Weights of a small GPT-style language model, trained from scratch on English Wikipedia.
Size: 4 heads of 128 (2 for keys and values), MLP 1536 tanh GELU.
Architecture: learned positions, tied embeddings.
Training: a variant of Muon for these matrices, 8996 steps.
Each number is 200 + 40 x the weight over its row's rms, rounded and kept within 0 to 999. Layers, rows and columns count from 0. The size before them is the row's rms in percent of the matrix's.

# layer 12 attention output, 256x512, rms 0.217, rows 170-255, columns 256-319
100,289,176,176,193,200,185,249,223,245,230,143,234,146,176,166,219,266,181,231,187,184,247,223,223,205,200,208,201,210,247,198,204,181,216,169,223,197,121,196,216,192,135,254,237,182,166,192,181,143,214,122,214,256,170,216,188,188,168,172,177,233,236,219,195
095,280,200,168,139,247,228,116,240,194,253,213,208,208,237,124,120,258,199,126,255,134,190,235,259,198,178,201,204,210,198,245,186,204,195,270,233,235,262,204,285,204,110,178,226,137,166,156,139,234,139,219,174,233,164,217,118,211,176,183,158,261,190,221,178
098,247,225,119,168,233,206,234,212,166,191,124,173,166,198,188,222,185,199,152,190,157,201,135,231,184,168,168,120,123,288,235,197,259,189,251,222,226,213,198,217,213,160,244,209,189,194,192,180,216,218,268,144,169,216,189,193,216,190,211,248,122,224,218,205
104,119,300,181,250,265,152,225,215,234,134,288,257,208,164,164,271,207,171,160,154,178,149,247,197,128,224,239,259,203,177,186,189,211,190,126,175,191,197,232,184,218,207,147,175,169,232,167,128,189,213,171,124,201,184,189,229,275,221,219,107,220,158,174,201
097,162,258,216,179,183,232,201,242,223,232,208,214,161,154,186,238,190,177,257,149,209,240,249,174,191,185,156,201,170,216,176,229,195,266,207,247,217,233,183,176,137,223,193,142,278,168,220,248,156,198,245,175,248,216,284,179,274,228,165,220,167,238,118,203
093,165,196,192,178,165,241,253,103,236,193,230,254,229,150,196,162,209,192,199,216,266,269,106,212,133,88,151,201,224,139,211,178,221,183,187,170,185,187,208,281,192,214,220,209,205,180,220,161,193,190,184,198,138,177,211,199,175,241,212,192,165,238,101,246
099,259,156,188,176,162,247,299,245,220,166,124,214,233,192,227,226,203,159,197,167,193,236,210,143,225,192,186,216,234,93,287,142,220,174,191,200,248,242,202,218,205,150,199,178,231,176,143,198,171,229,109,223,288,251,164,210,199,222,210,220,295,238,204,176
104,122,273,215,137,156,190,202,257,210,247,163,155,201,227,208,205,161,233,221,153,164,201,168,188,178,230,249,202,241,191,198,197,167,179,208,143,183,197,210,207,203,195,178,219,114,178,205,150,138,152,175,220,267,228,181,253,203,165,182,166,241,224,174,220
104,149,222,197,151,193,174,120,222,148,197,272,182,212,236,300,193,224,246,156,278,136,176,190,248,245,305,239,230,257,119,207,90,150,216,148,198,194,167,199,233,193,103,201,169,147,205,199,222,171,175,224,187,217,217,253,236,176,142,186,302,264,210,166,182
097,244,175,241,132,247,145,142,189,260,234,318,181,222,176,233,239,198,201,225,214,140,206,174,130,166,151,154,186,196,213,139,243,151,232,223,82,224,148,208,172,184,234,118,210,240,192,273,292,214,225,206,299,105,229,180,195,243,201,262,209,92,199,226,236
093,199,146,185,274,161,261,188,180,187,152,160,228,230,184,182,297,205,237,214,236,279,188,205,188,212,158,238,190,196,226,220,224,193,192,223,247,185,163,211,130,203,235,148,157,242,194,195,154,260,277,287,189,190,173,184,163,214,181,213,50,224,203,129,221
100,257,216,190,166,214,161,238,219,209,207,198,216,213,176,209,307,207,201,163,211,157,223,212,187,143,192,135,223,206,159,232,225,149,132,216,184,245,192,181,185,203,226,172,139,247,200,189,192,118,233,241,157,175,149,222,266,270,127,196,220,212,250,183,230
102,136,204,190,214,204,226,193,229,183,133,185,138,256,196,194,202,221,271,193,272,224,247,136,124,175,279,158,228,131,221,186,187,214,138,224,154,227,229,208,173,221,263,185,154,167,195,259,201,269,193,188,173,185,244,268,240,184,229,261,196,179,169,182,171
097,158,204,227,208,201,179,162,181,165,257,134,237,177,208,188,267,206,249,174,203,146,191,219,127,103,166,223,225,218,270,179,320,185,216,152,247,219,187,199,188,239,203,249,207,190,254,165,143,194,211,167,231,169,188,219,224,206,133,134,254,181,237,211,196
103,194,180,153,209,187,171,208,299,200,196,207,148,83,166,162,141,214,218,197,163,290,130,231,304,93,101,217,198,166,198,203,225,258,175,145,218,172,225,176,233,202,342,203,207,244,153,179,189,243,149,193,217,206,198,191,169,281,230,148,223,157,201,145,217
105,176,137,193,255,262,237,166,134,227,254,275,281,181,207,166,267,195,156,190,176,252,138,119,281,261,235,165,227,179,182,183,256,178,195,154,208,228,182,186,224,225,234,233,237,292,216,139,159,200,172,224,213,201,181,222,183,265,311,247,198,169,147,208,198
095,209,253,171,185,225,204,164,275,241,240,205,173,212,255,190,267,266,240,159,218,208,226,208,195,128,174,257,202,233,165,225,195,136,252,243,246,204,158,185,199,214,171,159,245,229,217,161,183,200,276,231,212,253,186,118,217,203,135,152,278,244,228,187,165
099,187,230,254,164,282,147,164,257,238,223,250,163,248,185,232,215,249,231,207,174,135,262,148,66,189,183,165,193,202,188,195,168,232,153,246,199,215,252,158,168,233,202,169,213,147,230,178,186,194,227,236,218,215,233,229,266,235,210,177,228,235,212,253,251
099,216,152,219,234,182,153,232,182,204,217,272,279,180,223,254,235,238,168,189,83,218,220,262,136,192,218,184,180,193,227,198,223,197,218,178,205,215,154,220,241,202,108,167,221,237,208,110,271,205,244,160,150,211,244,134,313,212,202,225,256,170,153,196,172
096,207,191,180,192,278,256,236,141,210,241,153,172,221,238,194,226,255,221,219,272,206,222,157,238,86,117,109,216,165,199,199,134,209,220,241,217,263,176,185,227,204,122,213,210,210,167,201,177,226,168,208,214,199,234,119,169,278,254,217,220,167,175,157,212
097,176,203,219,176,135,205,195,208,254,190,159,210,232,240,141,110,351,140,209,199,225,276,165,191,181,154,186,210,218,213,233,128,200,190,172,184,210,164,197,120,227,230,305,305,269,184,208,187,176,82,221,200,280,258,195,216,190,206,225,188,226,243,153,211
110,156,234,215,266,220,114,211,185,209,175,242,214,240,173,179,249,155,184,205,160,204,173,185,202,239,216,198,212,253,184,113,215,185,186,205,166,213,173,185,266,216,159,179,175,183,217,191,187,198,259,188,158,127,261,166,162,259,129,185,245,231,215,130,169
095,180,214,231,134,176,231,156,190,216,166,173,234,211,222,174,279,210,229,178,138,301,194,219,203,272,195,193,200,210,235,205,180,202,153,261,177,266,135,214,265,192,229,205,157,257,194,236,150,230,299,134,180,189,279,245,224,195,194,223,255,234,131,252,184
099,184,242,151,216,90,207,226,229,190,229,237,197,215,231,220,245,251,189,176,143,203,226,243,179,155,229,133,237,216,195,224,257,242,117,254,200,264,145,195,229,190,247,237,255,116,189,208,165,253,236,200,161,153,228,242,185,240,280,221,122,167,186,174,187
095,192,310,183,215,226,195,181,138,222,193,234,172,255,226,245,167,212,263,153,152,178,295,157,257,150,188,250,239,233,194,204,211,160,163,124,178,202,193,176,209,209,139,255,211,165,199,254,213,107,288,203,143,180,233,240,240,231,245,200,186,201,190,237,201
094,219,204,205,111,175,180,143,188,220,267,222,172,318,170,162,164,195,182,171,261,244,250,259,225,226,188,220,209,220,246,175,193,208,214,135,167,262,143,192,198,213,219,263,196,136,194,225,74,208,123,144,114,202,169,170,268,186,264,239,186,248,213,208,234
098,247,187,173,140,71,152,253,183,212,205,138,125,153,218,221,76,170,174,213,303,164,233,181,170,201,203,181,110,188,175,191,174,176,245,182,235,221,208,193,180,214,137,270,202,149,172,165,198,256,164,219,198,168,177,144,215,169,216,228,149,143,234,150,191
099,243,311,173,167,249,159,286,114,171,214,293,247,181,197,251,237,199,291,169,197,173,209,150,189,123,141,154,147,170,194,184,238,213,214,145,220,177,229,181,242,205,204,228,233,240,185,189,240,230,166,150,198,134,230,244,198,157,156,234,130,167,229,157,230
102,222,256,209,275,247,235,124,243,156,166,223,188,154,219,229,237,215,201,167,251,182,169,157,204,155,242,170,207,221,245,211,170,198,193,206,206,206,162,196,195,170,140,185,237,258,168,243,250,244,174,198,228,123,166,281,248,188,137,249,166,158,192,269,217
101,132,218,128,220,218,201,234,156,150,160,198,245,195,163,171,229,205,218,259,191,165,138,208,187,196,200,210,222,249,191,168,261,136,228,229,228,213,149,180,243,189,121,213,233,222,204,138,198,132,245,183,196,207,166,182,187,261,179,244,241,206,221,178,143
103,211,248,262,236,172,122,286,234,227,123,190,224,188,197,193,226,165,199,198,255,133,212,201,109,184,161,210,186,210,115,143,207,267,164,140,227,160,219,191,190,244,202,231,226,255,257,224,227,249,259,155,201,85,204,293,277,238,230,200,131,190,199,232,218
098,242,282,192,254,142,258,172,217,214,183,194,230,231,219,238,147,154,218,212,227,191,209,200,206,225,174,202,210,173,134,147,197,234,199,155,228,183,200,201,219,233,202,237,242,279,183,199,192,225,201,187,184,194,244,195,174,273,208,152,257,161,170,198,217
097,278,129,182,147,224,274,129,141,170,220,188,227,211,239,269,180,138,263,208,158,327,196,260,193,178,205,157,199,244,183,152,182,187,227,237,166,278,223,167,180,195,241,248,158,226,196,225,236,238,206,174,275,193,237,158,218,190,195,191,194,249,209,251,220
099,172,209,234,194,191,169,145,294,157,234,217,171,182,227,166,184,208,159,204,237,242,200,229,167,197,147,242,197,224,200,215,188,225,238,213,174,204,165,202,196,204,236,143,199,206,234,146,188,185,209,168,168,164,209,243,233,213,171,182,251,154,218,248,194
095,241,195,181,210,270,151,187,218,175,180,154,253,285,195,220,243,223,216,198,244,188,200,247,114,177,216,125,284,197,202,171,173,218,247,266,209,250,110,207,223,190,254,164,217,246,279,209,182,268,231,176,241,181,216,295,186,192,197,205,113,227,195,213,168
098,121,212,233,204,240,232,240,166,227,181,222,206,161,181,162,225,190,256,232,241,196,209,130,184,239,212,167,212,206,221,234,212,227,227,193,205,142,217,218,211,216,191,179,221,164,198,229,240,221,178,232,311,236,211,211,192,151,215,207,177,105,224,273,180
097,215,291,246,204,150,238,195,168,172,220,193,268,193,165,141,159,153,227,148,245,201,210,214,246,156,137,170,249,191,192,182,152,183,173,216,191,241,296,203,159,188,213,244,219,218,182,219,169,138,241,124,207,164,159,180,195,96,154,208,215,212,182,154,195
101,159,253,140,204,204,187,248,193,220,212,109,231,310,232,224,180,196,166,239,249,170,217,289,185,261,132,318,209,226,197,239,174,186,193,224,197,273,159,200,176,238,205,199,223,218,204,219,231,221,220,267,223,207,189,145,211,169,240,173,156,159,250,221,235
099,274,221,249,105,194,234,203,203,250,183,165,206,289,196,234,219,152,188,189,187,161,186,221,215,167,193,216,199,194,200,143,144,214,212,197,201,157,229,192,247,211,204,129,182,140,109,180,192,147,257,229,197,239,204,192,214,171,172,178,294,160,224,161,242
096,260,169,195,183,127,117,214,212,216,231,183,242,205,166,221,170,187,191,224,197,279,244,204,226,245,231,213,210,200,243,210,127,159,184,119,239,161,132,185,260,181,203,241,153,208,185,154,187,165,204,165,233,210,197,257,179,189,173,153,130,226,157,242,197
100,197,232,248,122,250,200,226,143,156,165,249,183,55,200,185,177,222,180,199,176,199,181,180,204,190,188,150,222,182,189,188,259,198,228,192,223,202,172,174,272,189,305,155,148,202,218,173,196,272,215,194,230,235,161,291,157,173,107,204,222,244,205,224,161
101,260,280,143,230,220,137,165,143,175,150,242,221,182,209,196,255,104,296,123,303,134,180,186,181,236,299,224,152,99,180,123,213,204,223,229,179,154,168,171,113,248,251,202,272,158,191,271,144,188,246,158,224,221,204,174,217,170,168,156,189,169,213,212,198
099,127,257,217,259,156,291,191,215,197,196,191,167,172,226,158,224,208,254,218,294,211,181,232,192,240,229,206,188,198,215,212,198,208,248,230,154,215,225,215,242,212,266,163,99,176,157,253,192,259,198,130,201,238,166,206,161,201,190,179,331,166,198,198,218
104,198,176,138,255,234,209,232,261,164,264,229,164,95,182,222,165,203,211,202,187,97,167,232,147,133,224,231,178,194,271,116,170,194,141,265,253,131,265,254,141,254,257,144,247,181,259,214,137,250,165,187,189,212,179,183,172,206,210,198,221,280,155,196,207
097,196,192,156,231,159,231,170,190,206,164,285,221,238,171,139,111,180,193,226,221,220,253,256,164,262,222,120,227,224,172,199,178,195,210,174,221,231,143,187,213,151,235,220,190,216,168,175,185,207,177,138,227,213,120,161,222,223,244,173,185,165,177,144,164
094,272,224,191,190,204,174,172,258,204,256,113,216,213,206,205,206,152,197,220,248,98,117,228,241,131,204,130,231,183,256,189,227,249,196,200,275,194,211,217,189,209,129,213,164,186,224,218,188,207,163,206,180,140,207,188,260,125,134,222,163,252,188,249,188
091,64,186,265,229,248,241,176,330,264,131,263,229,275,197,225,168,167,168,170,163,202,158,253,191,188,164,172,223,216,138,205,266,169,207,99,214,164,200,215,235,143,135,194,210,235,215,240,204,212,202,281,192,247,139,244,178,211,180,253,155,176,235,246,195
099,271,246,198,262,220,207,247,139,240,159,243,136,254,196,214,129,206,168,195,146,186,202,216,257,156,175,133,207,247,200,209,171,198,167,100,205,185,197,206,256,219,116,184,195,178,180,158,213,125,255,163,160,197,142,254,192,189,243,183,239,229,243,240,217
104,198,174,197,189,163,272,210,229,192,112,182,209,203,163,251,135,307,174,213,206,218,203,198,307,199,259,251,168,176,168,194,190,117,200,145,179,222,230,185,200,234,272,298,186,210,152,201,190,172,109,173,192,229,180,210,224,225,193,189,82,156,261,240,235
101,82,227,132,236,251,167,216,139,190,243,137,205,237,205,178,209,230,190,203,309,192,226,243,210,201,291,191,216,121,184,200,82,245,183,163,193,201,257,218,154,228,201,228,182,196,214,172,254,205,235,224,229,253,223,259,188,212,280,239,199,274,213,239,167
103,218,181,248,187,149,135,251,200,199,134,231,271,219,185,249,158,243,178,211,185,166,210,219,127,176,260,243,220,214,151,200,254,234,224,196,197,260,197,218,184,236,145,214,209,145,220,234,223,149,197,150,150,133,203,253,244,84,257,168,122,200,221,253,216
102,170,210,174,155,214,275,244,301,140,140,200,244,218,141,183,199,214,211,200,259,183,245,166,200,180,226,173,216,174,275,155,168,197,192,229,129,237,123,218,160,184,240,183,202,212,249,224,231,175,224,187,198,146,262,277,197,86,189,213,140,253,194,204,184
098,190,192,171,182,244,202,181,183,138,110,256,214,230,194,189,194,207,138,190,246,239,217,197,184,244,229,164,224,288,130,242,188,177,228,208,186,203,173,171,194,242,209,182,259,195,259,228,200,259,195,199,172,176,245,83,208,191,242,203,236,169,231,192,180
108,252,100,203,283,278,227,199,235,164,215,213,270,191,193,210,279,194,126,178,188,198,278,289,259,236,191,265,203,200,141,205,143,195,185,224,215,184,272,262,232,170,226,201,222,247,291,222,271,181,252,209,153,168,184,237,217,167,183,171,174,87,163,168,177
100,134,205,275,134,220,225,267,244,181,217,248,191,170,151,219,242,180,282,256,198,243,220,156,244,189,141,206,206,113,161,184,268,258,193,261,189,153,78,176,243,207,244,203,195,161,208,192,240,83,229,165,255,214,188,217,216,184,213,161,216,83,205,132,204
103,260,184,216,75,198,152,207,222,235,244,276,251,149,230,299,198,196,182,305,200,181,165,236,190,194,152,181,241,149,174,268,182,195,198,137,237,224,218,201,237,182,200,201,213,226,171,200,220,246,248,246,115,250,146,274,145,210,252,204,178,145,213,246,160
099,134,170,219,173,225,236,161,239,160,196,117,204,186,192,230,83,210,227,249,231,155,212,217,169,207,255,136,248,206,162,227,163,240,216,279,173,241,229,187,196,197,126,126,164,240,226,186,164,165,224,102,226,149,142,182,196,257,197,159,268,193,166,155,243
104,168,207,212,144,141,281,209,264,169,215,231,173,237,207,202,200,183,217,160,204,202,189,215,155,239,177,232,169,238,203,207,63,143,201,301,190,162,200,239,203,167,148,225,225,216,194,164,144,184,150,225,236,225,205,136,187,238,149,254,169,170,271,244,164
102,184,186,250,140,238,202,161,180,118,242,227,222,314,154,185,211,256,181,193,228,279,178,271,134,168,222,145,201,295,160,174,182,202,174,209,160,155,152,207,270,222,250,241,220,182,207,164,207,244,268,287,164,264,240,226,177,276,164,155,155,213,184,282,188
096,186,154,204,216,188,144,135,271,167,190,223,251,230,164,196,209,184,173,209,134,191,228,209,154,215,153,229,212,175,222,149,210,237,191,195,219,227,210,191,203,231,183,132,291,184,275,181,187,171,273,157,53,272,156,225,186,245,215,175,109,194,154,187,212
098,122,140,278,268,178,187,182,150,166,230,263,290,248,208,241,270,133,179,206,185,183,208,124,191,172,189,167,153,184,230,162,248,239,194,199,180,230,254,181,163,225,222,261,150,173,202,115,194,107,193,228,210,166,196,141,252,185,199,228,182,216,239,183,262
104,158,251,231,256,110,107,277,135,198,143,165,265,213,211,150,178,230,236,204,325,219,171,149,264,178,261,201,176,195,239,180,251,143,159,313,201,188,180,214,260,186,150,231,260,158,173,174,213,144,193,229,182,258,137,150,161,204,203,165,179,243,247,211,217
106,195,181,237,169,209,223,253,201,200,158,115,196,194,208,202,132,251,159,171,175,220,227,198,240,174,178,214,212,176,244,146,149,285,192,218,201,210,245,215,233,248,80,233,166,258,215,169,227,167,211,207,233,206,191,175,253,227,188,147,165,238,187,236,202
098,247,153,275,202,226,184,177,188,189,279,240,192,122,230,178,231,189,237,255,201,219,174,210,244,256,227,262,194,182,152,241,122,147,211,275,291,207,167,207,143,222,216,185,172,148,199,149,178,189,187,183,165,138,168,149,160,182,209,228,247,213,130,210,170
090,276,150,212,146,201,102,160,161,141,178,234,197,267,211,184,156,195,236,203,225,221,173,185,223,192,196,220,164,251,222,190,220,152,207,204,158,141,214,183,217,205,283,195,162,182,167,194,212,261,181,216,156,183,176,193,186,165,252,200,163,183,195,141,158
094,128,162,198,240,130,186,190,253,236,196,204,206,139,167,142,153,207,142,189,183,230,244,50,150,269,218,224,189,188,190,155,163,145,205,149,269,176,163,213,258,197,207,207,191,261,244,83,207,189,254,222,173,259,251,196,174,201,199,168,209,252,266,128,239
107,150,235,261,201,219,160,210,172,208,224,253,226,182,191,144,149,136,163,204,230,165,254,163,134,202,120,230,198,212,207,240,139,267,178,137,184,193,197,172,232,155,173,191,179,143,195,161,238,209,312,156,95,164,193,161,226,225,165,227,138,217,189,197,206
102,151,255,143,304,161,198,171,235,214,202,126,97,174,174,163,196,180,227,185,235,175,158,214,178,197,153,234,220,183,224,170,284,265,167,236,223,195,151,164,190,190,196,209,161,246,210,201,253,174,208,168,208,225,171,165,225,276,191,181,173,184,204,214,199
088,221,112,201,218,234,246,174,239,235,220,205,256,202,246,148,248,188,190,205,208,172,228,252,262,229,284,241,240,262,160,210,214,232,227,153,183,161,216,203,139,159,114,188,220,253,158,238,212,197,263,251,270,184,209,223,171,115,215,194,192,220,108,177,224
098,161,208,238,245,131,115,152,164,163,176,140,215,183,187,209,137,213,308,255,277,180,224,156,193,208,221,174,208,216,237,171,214,217,200,265,182,240,233,234,217,210,256,163,211,167,240,180,252,225,221,263,276,122,236,250,211,241,146,213,133,202,240,239,218
103,200,236,251,213,230,150,72,154,210,249,248,187,147,251,248,156,187,154,186,177,222,172,232,214,226,221,244,150,252,202,206,190,266,185,212,173,191,250,198,171,192,244,181,275,190,233,198,269,259,224,180,176,235,157,181,217,270,210,132,269,156,254,210,235
100,273,272,204,172,208,190,99,121,187,230,245,204,167,214,207,183,195,152,195,243,227,142,161,238,285,172,227,232,210,238,172,116,240,206,235,170,152,249,234,231,225,190,144,196,228,255,212,217,183,165,160,294,148,225,270,180,163,222,220,187,151,178,254,191
093,144,210,161,213,107,150,254,197,184,239,303,194,226,211,154,171,141,193,223,162,202,204,202,170,160,242,226,160,231,174,164,135,238,183,247,234,239,239,232,124,246,126,155,294,211,217,158,243,174,112,188,215,218,216,229,129,195,219,134,174,219,250,258,218
097,238,227,151,220,217,191,217,190,223,185,167,255,144,146,237,217,224,204,220,208,256,209,221,170,133,197,212,194,165,235,233,252,252,203,242,175,198,221,201,209,210,150,176,199,213,182,228,243,143,228,202,300,190,204,163,236,245,180,149,270,295,193,178,231
096,310,132,178,189,247,185,143,240,168,154,207,295,257,175,194,182,190,172,216,123,193,184,199,242,217,128,174,215,199,234,136,239,114,191,145,197,194,229,193,154,198,267,279,211,247,204,151,193,200,155,249,205,271,211,170,176,203,295,181,154,244,217,179,146
102,238,153,172,152,180,260,257,200,259,203,127,222,252,226,203,277,179,188,211,158,172,163,245,166,185,143,157,198,237,164,174,172,285,169,182,159,196,299,201,236,186,223,252,237,330,214,169,135,173,145,177,266,232,144,263,175,91,207,179,286,231,235,201,259
104,188,204,122,210,218,222,219,125,163,207,246,173,161,162,238,142,202,209,217,118,252,202,198,244,243,198,151,151,126,121,220,237,127,211,173,158,274,226,242,178,197,159,260,208,175,194,140,224,205,192,216,246,181,177,197,125,211,169,163,130,276,145,189,245
103,172,265,159,147,233,239,206,173,219,186,178,96,217,180,144,211,109,188,130,228,280,169,165,108,248,270,235,210,242,254,245,207,228,211,245,197,239,164,196,249,188,107,253,239,177,212,243,222,222,125,209,210,233,237,221,174,225,268,231,253,186,256,124,238
093,274,149,216,235,193,280,250,124,230,167,176,252,258,163,232,301,243,235,239,178,188,194,268,188,174,147,139,239,229,209,230,245,177,263,163,175,204,234,163,224,239,129,169,258,166,182,192,234,173,238,224,212,224,201,164,258,188,230,251,190,133,171,198,229
100,226,192,193,211,179,178,264,192,260,222,261,215,311,215,175,225,199,189,221,208,220,170,201,216,222,231,183,196,202,207,161,201,221,218,198,182,228,215,197,235,201,190,253,193,188,172,135,224,304,341,301,254,193,177,179,236,226,194,229,129,164,211,222,195
100,193,159,227,229,155,158,106,213,192,160,200,184,202,175,183,133,179,240,138,184,111,168,213,222,144,211,171,214,157,158,167,149,148,255,224,267,218,237,200,245,211,177,178,149,242,217,215,204,281,218,152,268,195,187,274,175,168,183,187,241,192,211,294,223
108,221,171,232,230,129,164,243,101,173,211,183,222,231,188,107,214,171,213,173,223,205,215,219,116,213,154,160,224,235,217,193,238,192,183,166,194,190,141,190,159,194,220,272,208,207,207,142,226,231,230,165,284,271,216,187,171,256,226,150,150,228,146,123,190
096,208,195,270,221,220,209,259,229,203,270,215,183,203,181,134,227,190,189,243,243,311,194,254,215,79,196,238,190,227,254,187,283,240,194,194,188,232,208,193,207,205,213,185,296,175,199,275,238,136,115,131,266,171,170,178,200,190,96,140,284,176,205,126,220
104,156,213,130,233,186,208,177,133,169,173,161,167,208,208,233,113,278,180,158,254,69,205,177,208,249,225,202,203,143,139,218,176,155,218,185,203,200,231,204,209,218,125,246,239,233,180,228,188,256,279,187,291,255,218,197,200,198,200,130,259,175,246,219,148
104,215,159,245,200,173,184,309,218,173,230,213,216,251,163,190,191,144,187,198,164,183,201,202,148,158,164,250,214,219,233,169,162,189,180,204,193,220,172,150,216,227,146,208,154,244,202,240,214,170,314,226,297,158,191,207,189,241,139,210,158,136,102,115,190
096,231,176,209,203,208,156,209,169,190,228,208,182,185,198,177,224,151,217,207,192,148,276,185,206,256,159,214,219,132,328,108,200,198,189,291,142,152,143,167,230,201,112,231,201,162,203,140,199,212,241,241,172,175,110,97,232,164,233,175,217,206,278,106,178